Part of a small language model's weights: width 768.
Each number is 128 + 24 x the weight over its row's rms, rounded and kept within 0 to 255. Layers, rows and columns count from 0. Numbers have three digits each. The size before them is the row's rms in percent of the matrix's.

# layer 3 MLP up, 2688x768, rms 0.0994, rows 1860-1908, columns 0-95
102:129136151088162139111150140150134103118093154110058159102149126156125157116121153092103148134108130098097163126119119088172163118146092169102123124116130146110134128101142145119088142133116149124078129175141176142153111166113096146158110140165130156134139141093090140125115148120107116134
097:116151097082132087139140125124104152112130136149077093153159102119071139103125172128146188150127108157164153105085144090157138133119078125076117152176135100122119132116120138127114130156133121087138152113166144176129143115130125185096109174151147111189125103150152177141109132073134159145
105:144178132170119166168157131135093122096122152114146128126162090142113089107083138122182153086129144138115106096136126177095146161154101130117115111127143119180117149119133149142138089114102120132111126130104162140118119201082152134101125108147119115139108115078085111117151136096145161112
103:156153109134090168114089171124082123148120115080085101158133127159160119148142160108139154128115129156110104115173167127145137130120142119127141123128081163129087120100163133131109135139086084110138118089154166114105096119096124124086112096123100136159125127100136104139118139098107089064
113:124169112117140101137139138140106114108106102141156126158136094138179126171175124176121137124106066168167104094171132116091140103128072137096110076086145100144135201139157106146123152146121079113145149143137149138150149109142101111155114136160107142119157098124121133107119118102115133170
106:096086122135145137128123062129175140159171128124111100137147067102163133139135138132118131139185189061113143118124115118121125115165126139137150105095138090135137127136098123130152104154166149142086127127125159132140132126128132119120101135157137141116139137174152148137131123170129177116
106:151130098145101124150120136130133062090142123180158160153127116101122167135102181085162102128123148132152103142179110135165107125133126099119112164140152125149172061144124117108127154098114180102170147135148110141111117106094101144134138110136119124131134158120120147126144136095119174141
097:130091153116129113124149142108100137139153101162157102074132135059120108141107175140164157117089134105129137169111108130129133139124156133091152151127121159078147153128142130125117085150145133134114125175121103150138108120155102151155090151126146129137125144155092139108193103138115116149
094:140118133118119165097150192163142070123132148118146109121132130126132128117148158136176139098116134102136146083146121137134153121124139094151148137147174149079107119161133109122190142123124163155163160127133125148102113136092140121137102139128101162175105129107161121120136126136114172134
106:081097109104153130097105154135100164109130127119107092081100105105129117128130103136126098109134111127157131133122103138137150134133143112109102108184123167074126082142137144084176161120137147146111128132121056121104196148131111111144129146094096123140116131122145080161130175138117120135
104:107150134159103116115105113107084132098120122133109095133152136126160138118136130120136119126127099086098155083154139139134122091120126108156153133161143166119176154080186121142115124156162084146107134124115160112145092126121122114133152125118136106120166125132156116157141093115152136126
100:171123133114122083126096123169125166141135155113125153124136143126129106168119113138132142146163123152118158139129118091135121164114144106142118168152122170099164142098092109120110141130126110159135134113140084132160103084138152131102115066111197144176096163129112137122128141099144088110
059:095133141169133115132131119114189159116122098194110127091153107133128110133139143081125110138148130168121132121076141112117122126122132149102112126106114126079152144124141158162172108128104127134115139115108171104080154137121135123156153188121097121116096149119180120104138115153096101131
094:098132134140113142117117153114155125095112093137131098082151120092119131141119142125157104131132108168130130115115167136139178100116117154121118163095127063200174150157101117121155133141122102131128117185127124109109137123114128176125163141148109131126140145112084122126158105135122141151
096:153070139109116124066144127099141211171112175151180130098134128087088152173151094095151138111096113086130132132145110154123122150133154094121114119130104143090137110170111199142128143106148152112100132156158102065169104099099137140138123098086127171140143118142116122100166136149118137112
094:131094109100123125125144153082116149111153143085137119099104096132194160151127155074106110158121107136184113132133111115129112090117112104132165166138138091117142112164135138129119125163130120097135103118092124112138141115139098124123180129108121105164139122143126110141082148125117103145
095:141131125146107121113165131138175098124153113134117112123160121110123140061133104149165118155128128109129108195102122157180140115124107142115132125142137111128138116156101116096109087099113123112095115116111147113119161119132101139125103117190125154095122158116124135106157132108093117139
110:108125144107145146106148132076150125135121129100152122139099136149124111161107150145125149165162115115133110149140138109106110144112113110123126121141144128147129117129089111125102138083128082140162111130120135126147116149120104114103124119173154139128110149115135112136112094113127163155
104:100120114131131095167122056105118107137141084113122122118135136132131118145124190124169083109164089100120150081132115116178166105167063113141120124134126081133106136124122115115131120148104115168117151119101105135068129150132094134122102148129111117136113150117127098144089122138142176119
095:128152106171046130171180160115120118109142098116105151137102137141154125146147162140129119085126122097141136123127125166151147124095159141147146082163133217167123116137122144104102165126083099142135141154152160110172114142079157106152111116146132165115105135112126108153139182123133152169
107:131177128122148160044180120126108104136143104129148123105175066130120113104118116168177188158115122124085085116116076097116111128156086123130124161098125132128142120130125113102127146123144156125129100110135089130162099091126134131115102185125104109122114138103141109098158096139147123157
105:145160108186094139138124139152108123137116167101117092154115109125107093152108181095109153113090160142180124103125177105101171165162152136105103122138156144177156142147119101108133172138142149127145142126119132125158119096132116111144118139102167151107132095137122084091113111099121155137
106:152148136168129151136146143102133119137157116129129102153123094151120125120149127135097141147136129149133147131101143116116122090117136130110125133084077142102101139132149134127133104136138112155114120100165135138151142058148156163105119095122106133144125120125116111149117117124112147122
090:144128111139131095121125063152106113126134140101167105126126163113106114135131137091063145112159158140157085140126137101136122128148088087158116119124131094058088127122159100175135116121129114121146081134108153142141118127114149104136083121117125128139125144095132092137115117126145140121
104:118121139147143136133090074129130099100104138144129114151086133100089148126093135141124109074070115122120128096088170134106152151126149100100141120134156153122146089159160072103172109157116120149165121140148135141156089111108146111142101150113108112152119157156153140122165101105143148144
098:117122166128094080086134095126155135120170144117077101134125158135101168159113142111139112119100097098089084123150123103096141149127176143122143094149113182128129115110078162110133139106143145140079130109115132113106157142121119162119162133141099100150138155103087077127150121091167149135
100:114140172157149160081194153158126083164138143140158120125113130151144096125110164120143173125150115096171165140109113122128154157106089130154144151110149134105123121163180155131104120163093149128183106149122112126118129131067144110120110133136130144131129164123132105160113154188127122109
099:156070132119108120126079161137102122175117111111119102117101115107109108119131070128142111136092121118134126116096142163158161112149107111145172095154131097143124152136142126120105135146114156115113118135122106076130087123111116132151147140153111158127155147152092145124126151151094092120
099:177139107137105112088163121132106161118134178133143112125137130139087090154102155139127137118121129106096139186091129143112091101139158144095151123151152110141127126107147151167092144124156126138137170124095119134122141095151100124104094146108083106141126137121143086123114138134097128150
099:141130122136108151142128140156135134122112165122097094108108222141092138121121161137167079159146129134124107108122161157167124122120144118143171121122134125124108114108132105138141121151123089102126116108173154160173117147145086117170140153133116170091138168127126114106141108134078109112
077:129127121106140061077120128136130122095121133119130119162111124118125138105087126092137141159108162146115117121132189084140153089154136095169135132072113155141114103088175154102107105159096171101137122105135113107154170134174136109119121131150133099115133126137149144109139169110157102148
076:087119155176091107130124134140128104139140108087121133096105146137170138140075140118100126144134154111105166098092115105159104068172110100144179148152124146119068088104118147111115138118101134117126114132112173124158119129141098101101084145099188163141114128142114114107122119147115112139
087:148165109143110135084147134096091143150140101088119116137128065119132145118116150161091143110059176108156176121115152108136106094118147069159157146147112122116132150107073097123157183146134169136102101137110090138119119120103141110094130098161108119122113136123122078150077126165126138165
101:146102138150121107155122117175123118100084148143143099102137128141126107131116095090150135146092145166177148112085147144079140161145133095091204144122093143121160126133110088106136134114095158140118098120162053093091115107181142119135141169127145115113124113142130084126100139130115111179
109:124156118135110117108147171119086138172127106096137087177120080140128087118136148103159184090125112129188176124134142101088131098164098127136130195126111103127093123135105148103121162163120097145141127120122083106106158135117119124110154107169151127122101159119143130143080161093123114113
101:150175100135142141117100098126115139152143105094151091120139162176166122138122145077109120141121103110134133153115108108110097085147136155088125095165146138117141149191123140114163143095121137100117108140089130134132121119125120132155139117116147157116143131117125130169140114156144115129
103:147122164119087105176062104141133092126164155129126131154132100117117108135150175148145123101132093098148111084104127140156126133149151144130144166164134151177138143129111149134138082129079114093128112154102098144170120166138148149100090118098123121140131124061172119104155168188147122134
111:143110150164122158145139152147094148144128173134132131117142124118130144146125171116175127106147107136086163124136114112106153115144143107168108155131089132104116157109137153115136116102150161085143156146145148150157124102123148067176123099078106121097118136095097137115116123124145154132
096:122136121173141093131128129100167098125121125122100074153132117138154133115125162154163079136142147167125084161145160144130130149102105108148129112159098112124138135093151161126111147101157126162094103127150138125119167195099167138162167170108118103134147096129111152136117095085116140113
096:142127113102115091156118081116134096173060130145111109150133133149178132160108127147149159125107112149176163128125150131100140133145134146105092140124111104108136117138173164154146155106165136161147139140092099134130139112110158133136121132144128143159157082105175088153153116178133098132
096:125098131150133138105142121131126115106135122097151127150120123129131098091147146118111118160098123174143142130123128076126140131120095118138145136123125120093130138160116156107110141112138157136097116126182141125166159151165150107155167134117147146085116111114142153103115126147082157099
109:140133098153166132137187099120118125145140141152100150145145123134137175105128134078136114136096106151106132119088092148087113141113148126129119087131109127122139121124127141099116113126118084097105111120127084106136127144143153156148106109118132146137153131143119095124091120083115131097
100:144132094162121141155134135134129166082163168123112149118109170109142125098107123136123118126123163155098117162106147153135140133151149154096129114164083177119151105142137122111123142116104181120103098127105098106138123166138140143108085123087103122127174138138119147125126118117130133096
094:164163104110124174149119119145142129140143105079111144104156113099129136094143129128127136156120135076097128151088140120083117107145149137163150161121142130143108085140089141103114153102139115121120118103153155112130109158119075146117129138147090135064091107086108044135094134179125162149
112:143136063154117077113103145075107143137072128120139175113139131110114071164168128108151124156153123097110115139160141156143122113129115154127095120122146150133096122137108115134148094146148175090128138091094101101122089192113120130153148114173113118131143140109116110128121117128137125103
090:108139163157158117173115098101095159141129132128160118117143157134116113107113122077167104105102125109101119109092124124126141147117156104124114133118187118103121132136143137149112173084079153146129083154136133097150114128107128106112144147093122138148133147107137122137160099152143166152
101:113116107119126073138123128128106144099071142105124095131138118130159096136097120147107125100135134172109142117100108127130083108118156121117133236168157127136107164137126105137144109111109155151135132151135117164101111151123145115108139108135128154124140094163122178135136130131107123149
097:121110117120125146116114127104157120165131154151117167121111165136156148112127139120152149122134124112129133128142178114083143163106137158111126136108133135107108114176136106111162125084150125115138133108127163093124139116148157134121128159110138068138147112132083112147137109168147134102
097:114096205087151112129133110115134153142145165090129074146169081173115107093113127129122102070133130116142138136110107123108172124125157178132124153111124121067117140170134098168126113155116130126179130131091152125171119136145168121151137129087158148115128163111138128130131144108145161132
# layer 3 MLP down (transposed), 2688x768, rms 0.0254, rows 1860-1907, columns 0-95
106:125132153102149175128135106133109125093098156119163141118133097122123134161121139117135126070117148088093115114100073119126158101136103142202132111116184134116090141082099139137157139085093084110159097183126164104142097136149154108115148159119079153097113122101158139163170153114144120111
097:156109074102102122165117140097116125114127110126150145165144168114120112130107178140112154127121114181178084094113092087119091134122125127135116102121147135104145095106142094144129119110131105110112134141134102130118138148098088127124084169148110127115119108128130136142139164118083123168
104:142125095134112166138102108102173126146119145133114091122135164139132138113182141127148097124139160101139135117102107072129168103158124076148170112114112115149116144107142168147118158107082113137116098148130133119099082106164180175118119154094114123149095145139102134118148103161143143142
098:116099178111135128107126139121127142130157082126133121138127088142136150136108162118129138138119169170116106155105116114104093121099109103126122126114105097080147109120099150150132134113118107155134120152121152089134168130135136119107140124115138111116155131093125154080146149128152149182
116:123099113112099151091112115111146123178151118152078147085146176158092104073112119076145140160162185136108159146102115122134099129132176107133115204176099139102130096099083158113140123143139147110115056136108112100113129129113145120105136134063163162138112131145100141122108146142147078122
097:166102134099145135126095103115173153139096109137140114115150139176141116156112077128144109129105099133145171182155093142136158104134167148123101156145118153125147123166088136123074110165138154131083097171144120148154167090117111133135115134103157124095107141130147111118151159132119146141
104:115143149154121122169143153117123110139115143099156134182150120114114111182134159142175113160103125120145088123129106155129108108117106161104149175139172119080161095130126155121137141172134142141144119119123136083063146069133137147121146091153136133093131133112092176134160128145177134113
103:091122136102144120130104155122125161094152129087152101116131118148123093091204114110173138139110141090104139149152096111088134123144209160115099160149177093149147114122128129124137131105148116145128062127151132107139116133148131144126100149112123141115127146128156150151157118126130129136
096:123135106141139139142175136142080090117112104152150131119172158146143113138109143143099159158121127122155103142140102159139133124103179128123109157115121142107133109139133097112170153134146127106093123137135152119107124133144093149137124096141174130142085131127124118139103150103164120116
109:164119126142124121118126115157088145148140095112131147121151143125183169124114117132144128138100133124155135169110153156110135111106104121165155127128134112122123140168153155143108108161109157107138105152107112160093152140135138162122150155104125103121121096084166114122097125098119094136
102:122156116099089129131120117145084072108123159160151125134100157117134168118102091118100112093130118130121112122162126149135101081096112178082123138172132133122144099121130100089153143158143109151149131117152132167095125155121142143132158096109084107124127122154133092143127133118124134143
102:164143136133174122177116126137167126087159156116145106113129101187167145112155107118133115097151143138129131087096100104116188127175114129100171144190154118145115133114138125123149095148106150060147152112112155136117066116123127124167117140107118097150083174141075136124168123129099099087
058:137151119123173124143113084162117165106111103130152143134097108117126119117146191132179153158095104123112069119119130149103118102106149166116110142090116123120154129121148120140145125104079170105079119116130129192111148132096047144137146146145106117155119152152168105166164097119117092106
096:129160125162136158121152172100131124130114129150137086135141162131100152102136112108157113118110131126105102154109132138110122143128115129123125166112144133164142135135127118123137150135121117144093064190138175143134145105158137160105137146125120112144109122161127141101086124134132093138
097:121121136127124084119162146162164181124144148172164172138152147096131150139164163124135176121097129108134160139137150141174089163129170093144114130147194105121108123150084153147168093106169135099107126108143146137122158124121140132141172103114131123100146171140117118131132163113113128112
088:166138139142117145149070125120113105169133132116112171103130125149141149131115100141109073123127112153100130118131147100101133092173142153118170110168136118122091117142088151150125143168117163110149125119160092125137104137131150136161101128090092128116161105110125121125132156131120141144
090:090086182117143128146107091138148110109188108129152140108166142165117097112129095097117099118096113140114197135139147123143115151132124129142152090140142144112119134118156129134142131154111124107094094122139153089148115122134095168140128131156142093146097123130134122137100093131158155131
104:158129146131140149093145160074115136116116131142122125103107159158110083104118115150137145087162128122124120173123098125107132082082114144111134158121182142151118126112131138122124120120112118105140128122116093129158147161115110080104160144131117098121121142135105118125136165097075134185
105:121106088152109122118118094115092163119152115133137123121074061122170128146178167158151128134149105167104096110177128089149157052147090144134098147131104136105081146056115115154128131093104129184123137126126143122141161114130151097109122146122134150129112137113119158128169118123129078120
094:108108139130128147140167159120138140149103113099144135078100121120130167205095127166152129080172161129161159136110126122137130084116127146102128112167112056103122068120134115128124133164141124113141130142144139127150121135126079109122132139124149171165100200116122122139111122149148151128
101:175120144129168157052137148147120169093182106110127122125166147094152101187123142170092107143108143125152126117100134103108133141183141149140125129121119158153162117119152125129127157153170144163143136136119126113083163107112131140128096126091126129102140129155139174148110142137163110164
105:164156116153117099124150138122120107080173131147090082104082144176178139134118093128124150118149119159092123113108137153112105110142112145123167129118098138108116114159121145081127093102112108095130131155140158142120151142103138120122151143146139144121118092133095099108137094120112128114
105:121151172136193153053122121156141111134103124084117116125115129144135129140154146116140163109131115147147175112090127100122136132151103136124136124154086194147177115119154187157110099117107139084100164129153111155142123114136111179131088128085105131104136155143122141102105121151124132140
091:119138138165143122175119102160121172154109106108100133122082162145137104161164112132142123078096151120099145133111193100114120119141163175141152087128114137107114160157106151137087124149105156129133135130176143124145177085070119165121100113095108124099107146117131133147108142105099119164
104:132117096128107119104136134127137114109127155090110185131136146150077128172062139133120093118102115167128122138084112131137107128129112127139171149125182112115117122126122152152135131132101158163170117109104115150161088121127128135131117100109136134119134150114121154167142126088097144155
101:130138155137130143118129134131101104186123085147113087159100134128102149189124132105156163117133128132147118123141141129146146135093116128093134170143128130136141108127105086117128139115091123148128116104103131137129170098119153099108146169106102118128162137139160098097115118049162129098
097:105145123144135165132148119127151129117144141097150149181140089134147120134116107099118110127109125083129119109138087135148105106155119129119125127104116104156143126125086097132142138185135122121146158130142134150165107155128143115130156127124154082092149108123127127133138147137122138140
111:147136144156117105147091188150151137138128107118138102131117095106100129141121117124113129157103161104143075132088086125129105104126123178111114058162119113171135157092097123107159155118100149127129086094119118096165093118139160084112167114116101140141121136147139100135151133108151143125
101:163137119145107130065093127148138115127169104134113158113073127096099086153143137119116153167091118126114105125114098137137109139118150150145103119122112115087115169110123097108161136081126114171136137134132125133182158112135146177116132153111148127087153110134169141151113140153144123126
101:169142119152097088049128091137081152122110122115119133136137149060174167136116154111148109126129100145130112137131118105137113120129141162113138085146127131093136167136168128157131128083124107091121155131180150130108105161125124143146104105120181128142112123067133098152099118139117140101
084:137100153087127118093085141125098156119122127099125087096135140108153154120107135138123101138132096088150131068125144146135138142081111122106076127105118172148079091178118121100126153118113113129145104162095142155109111114100121183120137123136140130127074100114115162106122139123124108136
077:152116103171087096105135137143160140137152131108123110129125119171092142128115142152160128115144084139142131122145074145087092111135130107117106111149165150132098145135109142124106141155137114151112134134132135118091089135102131116123121115129199110129196120122149164083155101147074109141
087:113119142151122126178128148091093113150131137084131136125136117137125139136174109149146167140097114154090123122133115164123111111122094118126171156108074136150113126152121133124144136105088137130148161142132095130073161122133125148141135136120116101125131122130149128158115162139109145118
099:131134108137156119108160144151131099125127120110171120099122133099133129172150162127149131124151132129140113140127167147121133162152136148117136135068137111151125145134147108127132101111113162085144127142113126147127127149120143125139152183072140118094131122125148175133154098117097127121
103:150144114093106149148107128145172124075146133128142164138139087123113116127145152138108132166096117093060077101107142151116113128137097092123126133160129117099116164126138116147155148126162118114138057147102166135104104137117164150139139112136133135142088102158112118099103140079111116129
100:157131097131135124115133155154141118109084094140121133145083124136166132149123108158117117174122101142118148109141115132134106128128141072152117122131160125150119123126081128121125128134152097104111099124128115147125125111154116118128111105134128148096123134140162149117129135118095122119
108:112153144123109146129150114131119112105144160121117129149124160135118161137135151105134120075123116123154105126090115139131117145127146130136112132135130159126102121132151105146138093129124141127162118095096134117116145137109156198086104101146165118104091148119099130116132117146129137141
110:145161144134133151174090090099122142125100176124145137138118152086114113139143100087166118145107088148104122115129125066110163115135119106114114116121127091134101124138090117092173165102136162144163130122185115135093140113176158110125111180102093133126128109118143144107109120129106189107
091:135107120104161156112163118143140122132134136100127162136101119138135135148151139111102153167115130125153093130128120082109118117097149103128151098118119145174132123119106113128146107122180119099097127103086115155112114124171110114147147114113129137140111112122118156125132115154170114117
106:162107121149128077158189136169121146138094176108126134160131134129142116190096119175111137160097137102085131146123137094127114154126121138147118175100130106157133093119137146150122111137128148158142113089119080092136161096140133098122173135155140110132134097135096106147186118138141126108
096:112102140153141118100097142140108162112152133169106135180154149119129125201124109168126102132116143124130134144103126113129143139158095117117150158121143115122121134108098154184096126091102121105134085156118122154107069154130101108116137137102131115094114163125131147111139138137135133103
104:138144083108102130159213138119138114140129151144106185137099130103128110135091154124083098119115081153128107100139148114163147182095126055157133114139074165106123142154117116134114138111132152143139102135148119133124133098124135124120150113155138115191125126076146142155139171115132167113
103:110162091130148164157122108161136098140104189110115126120128088139139080113109100114128132107135113138146104116120132129165132094166142126105160097125120143141175119144150062127116116152120144084166124120112118117144139139092097122107134108118095100148106105128121161157141130130138128133
099:196166083111100136119136096152163098134171137106145166125165091145141135113120118097117151086074116108110132171104172086147119139122135184103110110148108140156131169159158129113125138053087133158138160122127124144169137103088161133145117149157128148101122126103162139106156140096141127140
107:130156073123115109160119127116149096126117123121129153128179135126146116157142146113125083133136135143145164087112102092115102132132121131131116105097178120169145127158126134152141103095132133095129134113186109158094191145127101160104138122127126086138150167085134111131116127160158142139
094:136117149139143120122198128135160138138152126110119109147090115137132133145127121123164131123114129119128141127152132096157165117130114161143097116162118111137135131111110124141113084156141137113113169117112137109167132126140112142088120103122110088153138145127139118147117140147137118146
095:151120149115141151075126120158086089144124112111129105121163083100084124126138134120125101178147114105143167103162167096108128139122146107098145125143184132147150142127147133148109111128100129170123110141133098119133126098135160123120192123118099099134120112120115090116111124134118084106
107:091168121122124100119097138100112139142086145109151105148093112135113136164081165100150132109128114085145115129114083109142159155091142128171116138091114130095137097116118128105142158116117111135129157189127135125157170120153109109113143135140085103126161149087119110152148154184123128109
# layer 3 MLP gate, 2688x768, rms 0.0975, rows 1861-1908, columns 0-95
098:135146100128127159103135140155133178088163105102099160147145137128115095124115164136169193152105120114170121134160136120121129112116134117140083144148139140134134122155137149150090125131082185124105118122115149125104157146132117126111132194130150136114128184128138135135120110079136126105
106:058105084164141184122170113148128163145141176149115149077129127117127168140197123125149120148090096117127150096105141124164189134147131118155128094127137113170178118151146174163157104139137134129130137138131100127152135121137118139098157154096117147160133110131175135140143088138117084123
100:114150155086090154142156093134133092088085128130136137092106084128122093093161159132091121125114140160147115153131163148138130124136092124128113094139158077104135119178140125152092111132135139146136107140123130108105135150149152126145105142166129130162102113094149153101168131144122179118
102:115068139119085157093086155118143126127170137125076164130152142133098107116107134090171130123143129136124118119119110148137101101120187115120125131138146137098129148105109140116126139136142134132110101148132138137120159145134164133073131127100139190116077152128115108131134153164175102145
108:150136125119109136092077182164122170125104129127077094131161123176121095100104117128120140139109141117128137126106160091095122109146141144169142154134142117122129102113175091138129162110124102125193094134122153073096132160134092122135099084141133135081130145113105082068130145129123143111
106:071140123155135106136154067109122122120144145190157131131109164157130158132160193119127138133082145143148120119117135114134116138172128097099164132121117151116159134084153130169121134118139138112155115138174103095087159149121141148127084105142170111087116118133094148076141113106133168098
098:143088144151161138104158119078131163106126131131160136100161122106100117147154151115151133119104116119136128110113103133099125137117150154096134151084141138153125169132084143109133102104147098135081134122138109110145096094125101150142098134095110130136097140122112121099161113094110129159
101:137116156111062110126109082129113120135134156151134126153128125140143131140112115117131101106124150153116148076124145117122128171151108113108122120087099112144146119068116127144101148117122131107134141134123105133101088100144148161149097168108117120109092094114128104106120135172083166122
099:132126114083113162133123068099126204142121167101133147114114122123099136135158136111122112133102155127139074116087124158113149105120133153144078106107119176115116112126132140102154098124148115126104127132133094106145099150131114157103078105107090146127094161154127132135133141115166134107
107:162134127098171114141128141121111135126120142097136168197155086106170115110111138135144119124138148135142145108099115135143134129152107097134093086113137090152110073116154147174114108127075155148102136132116126131123088112111127132127137114121138134133115115141174131153134096086137100104
104:127123138141139117140136120116146146088168148132116136113108130103134112152133132140134116159165164122107174121142140117108124139111128092119142137188138164073137117122073126114114160129110148116137135153091157148153138097147143081130152106125128152170115151101109114165126153092151097074
054:112152120187115091140139100117159164151156146129133156131164136156147116084134126140102151117163123157133134132087149079147128157120123145143111116130113112091103123131138145170111146124117110126120125088108133142095118109115134142143182147091109119123140132124170097097120168111088132152
095:127171140108135164140142159125156111111111108118109107128137121120056135127130175117125108131100155158159130114141126136170147099090164127096157138103138108165114131109157131115145121114118155143111126153084144138150119087128101123084131134104135125105111121154108138093109133131129087141
095:130164133132182121145102106135148073102158103096119137083127168120151146112134154126134125119137086155100119124166091139114132105133106127101102174111184149157152176135145113121130171111113120135146119105140123146176114154122120099145176141111152137144104167145148118157102079059087076112
087:147138163144138083112112181140168084173088112127104114139127123127093087143158101190165127104103136133132138104149134136173155135084150156138093135132122121153152117122124116149131142114110117131122139129144137127115119118099170115115123151098185140123138065097137116172109082128113127149
093:135141136157148107146147097145125118127130135151128115150150159118117111148064123118106122096145143117118126105124179124147169159121095189162105136183113125132099129054137103178158136104074134109134137159138144125154088135104120143149093123127175074124100154145074099140107121149173176130
105:170141103131172093155103142106133158094096129091109128115118141114125127138166135145122156148108120148155155105109126131139138138132156139154159142125123121138114095086141096059150153133099147129164107131132126118128110095171131120168149155115126101160168147115150183102148123109118133110
102:137149129136131125122140103099086129106115124145110109113134091182118126139148143145124095124124133144114113114162093166120140120111114120130112164123104108143143166143131107126149086045061096117153130110135155172147122135125131124134128104155147138099125102137098123149108104123141102091
094:125131154131141152125112122072120144108140194160099108093160144146125132113117152103070168161121129164110115103109097122165102163130150124117133140104107071088097099116111162138137108143154138126148125099155113155118175120171111119093150142141154100120152155146085129158148130148173141100
103:136104137127126127110146153177109121187166106125146151104123101140140130137122116122049113138098149128077145108126157126124069153132140100116159134149107133098127163130169133140137131159106136099119118131139192118154122147109161117141135141142118080132122128137141122087150132113152174158
108:118126110130119099118107113122159151115110112136110142140142130141122148136128135101149134116144126097168162116140083144132129149092087130149133122167075110109097127125159132154106110101113110178102077151165161157142154104139134096174102146150106119146119104062150110141164150123129126119
115:132082125095140133086164102159140138108138113123152138103121165132124137134108119152129123159084142147100135139134169156107137201095136095140076127095164096111124118133152130145136143155074136147162184129130108086132124152091148084126130122149109086147136143153134161118151132132129105154
090:148137130095095155114146134137136132154143174173059148163171080152115132190100120153142096138110115155124150122119086161125145099179155154119118133120147164181123135088118103116130101116154131134138164117084110105109132149115125138163130155142156097141127098106170133147093156132101121142
102:152134148129122130098116156181178118112110148182147112107161147141164101101101154132139105134154101124155128126143100119145137158134135162113131136114083130062138085157078146124144110132090104088074112148153118141100156131112113125118104114122144141117099124150127113109168108106120111128
095:135130135199108136079127123120126118118178081129112109102175134101141130150094128101137132152128142083101119127126123126113121115139202107098129114106154110101173143121053112110090145134136144096100125111149120112154128159085142147114109126144075153103157125114081111124117091129143179140
098:135128148101139138137105148116129107106112139151122147118128081140124081167135113128155120106145153104164131076157125124063124119121100132105158152141115127087125111095133110121104149115132121135160167130136149151142108132161120163147146143135048134146094172117094162113096130129089141113
105:121116131145140107151120135120131126141131121131140094127177120123127145170118117124160117128083145166134108120129102170172136085098140119166164144084136088168146135167122122166119104135056136140138154112158089123148116137151105098166140098094113142103095136155102152146118121116128125121
098:153151146174146141141104133113115130131122151084089146115114133110112146129153134155132146124137127134124135141176098103168057112090134122135165109162142116141159117131125106141200144104078160103129171128129148120089091160146108142133090142114145083100127183135102138092138130147141118126
098:168087151139133122092121123129182129104147168108096077114108107128123097085115082151136100164113145119112135086133122097151156104152150170123151138145098124093171098088086138135109103137133133124125131126143162124097101133155107164147107124137113141119082159147139118120127146120149108136
082:116163136110118097097145112141137084155132081151112129086133119154122105140140113103110125078149123155120151180099116151101118132101125191150117139157160111114150184157115139123100151122146106150131140102160153128108110093117128119183143140111080162135109138117113159152093113156121184108
078:145109135113143106096132120113156124124136129089164123152114127127160153130156125142132157129096117167128146147112129135111115138088106130097126132095145121147151186101141121124157077147130123114104158123110107121100126140124100168141155130116130113131155125105108163129149092124084137113
088:086133144104117138117109145125145145151092145096125115055162131114138129178097139109106158088150106175153191186110116118092143127100125163131099128152147114136145128165096106130163116147155056149141145146153147158130122098135124168084113143127090087121142102127142102107107137089131094156
103:085131086108176095154134116143129108162142103115165079105117179109110106141100139140106088137105106118070100127106147120123114117130150097145125117101128141114166101096146139135164162113138120157162124151127143147135156094145112155088116151176069152156158140130165168098092106109080077121
106:134129118088136142121152120133138100122158130162112132123141153112120122158177160098100123071190152116157090150159140094103099117115107134140111096087110097138135144103121153134134130073136113117105163127161136124176165136109154122110136140127130161154113128128156146129141121162102147134
101:140125178108109091140150156149135110115141133125121134142147146129126162160116148149103130156128151129149129079112128132108082114108201137173112142099088104122121110137124110117148097111119086097103116125092144123136177122099107137124145106095110144092162119072176150163098130085124104094
108:096108140126179125170119129103114140115112147130099157111090098198093107155141159080124079146139136156125110105155141126125131127158173117093094157130122092119153155130144129152110115129170111157114122106120136114145146071106109127130124125153138144109124156135157094151086143150166092122
107:151122074095161104117137098137129125098132119152132115106111155150110123125132105103115111121108116124146119115099156141172087145126130137090147151116140125200131167138081118123110124094141139111141096108135119088136091154128146137077136098115108135128105149126178134121099134109137081145
096:128121147126117111114119129134142135102126104145127169131107142112096111096161164059155107130105110142107129137126118128142110146138140133129119112147084143092123131142146177093133134114101166144091134140128159169120139121145103130153093106173149114129123157136116148160116117149157122086
095:131141121129142175097133136135100126118091119137099118129152114134114085118123110140142095137136122150150099124148095116168112124119115074151168155150137168172070159089123109123157097095098084111068114121128130108148113152125149117174150130096124126100133151134118148078118108156161145141
098:124133112116160080145101119118116131157115158121113125087099101150120122129138136114145153133170162136083139105126134125105103142172138093127130121132113143085111150149139081143093086140143141113155119132111130134141134175141115140170090150117089180181089122153139119163149126098162135113
107:147163127083131151140170137133124137120108132110117109094172135182143136104119139132148094105111120111106113145071109110132120133128143150124149102124149133137131159121101140121131136146109151178123134102174103110151154150115109143179173107143133129107122133128152154120114145126146129118
097:130122108110126123113123134137182191168123137099147156120149102142113121161135114130123118116139126165109121175144134128146120152161111176143145156180149171115150147121139097106149104074065077128089106142164077101109103119104105086118117086105158125157172152206145167147131129133161147141
092:158122116105089105110140094154135123126125128081119120114112090151150107097134119129155117117102153139125164119101171129135163111144157156154116070130125102134082099128124130134168143171155098068129117125109138137107092106124084075136133129138102139100140123070116110135166133131151129126
109:128136060085157132150137103121135162103122161147090146120147113112102118154136132120173130134162130100122110095151155138098102125198129163123102192128134157113122081157182135152115088136126154130131122118123112106110104134139128137117147125130140184159144133133125117137141100187139154162
093:151136182099142110102134133105119099146120108151126102164111130108147130111141131120139106100079121108149097150115136107150135117108139114126120164106092111130090169155158153127135119124169151115123182088096084108150128075162105105121129143163097122134106147130115090126127106145135157147
099:076141158136149131129176095116127200136122128113107135132133151147154097170118171163129113127128129137143103157100094154134115101119110132135125152158163109132068109119094115105130162142101115123167136117173126120131138174132111092111138094112159125107101129146084111136134116143161158148
100:143143150097143158110144157132105108128117097129103080144163093132147080113167080159080079154109143131094139102147130112157102088145139105160155121182134140138139164101124112106127094148123102111096161142107134122125111165107117160114105122122147130125128142138154129116129129126137122138
094:134127172116117126139142116153080172109092130112118110114118101150120127149202170117111151104149134139117118090137132117114116155137168131153128112124142131156105147110024153161111155109179132137102104119131184132127120173110112139104140173140152116143113152122120151130182120098110131109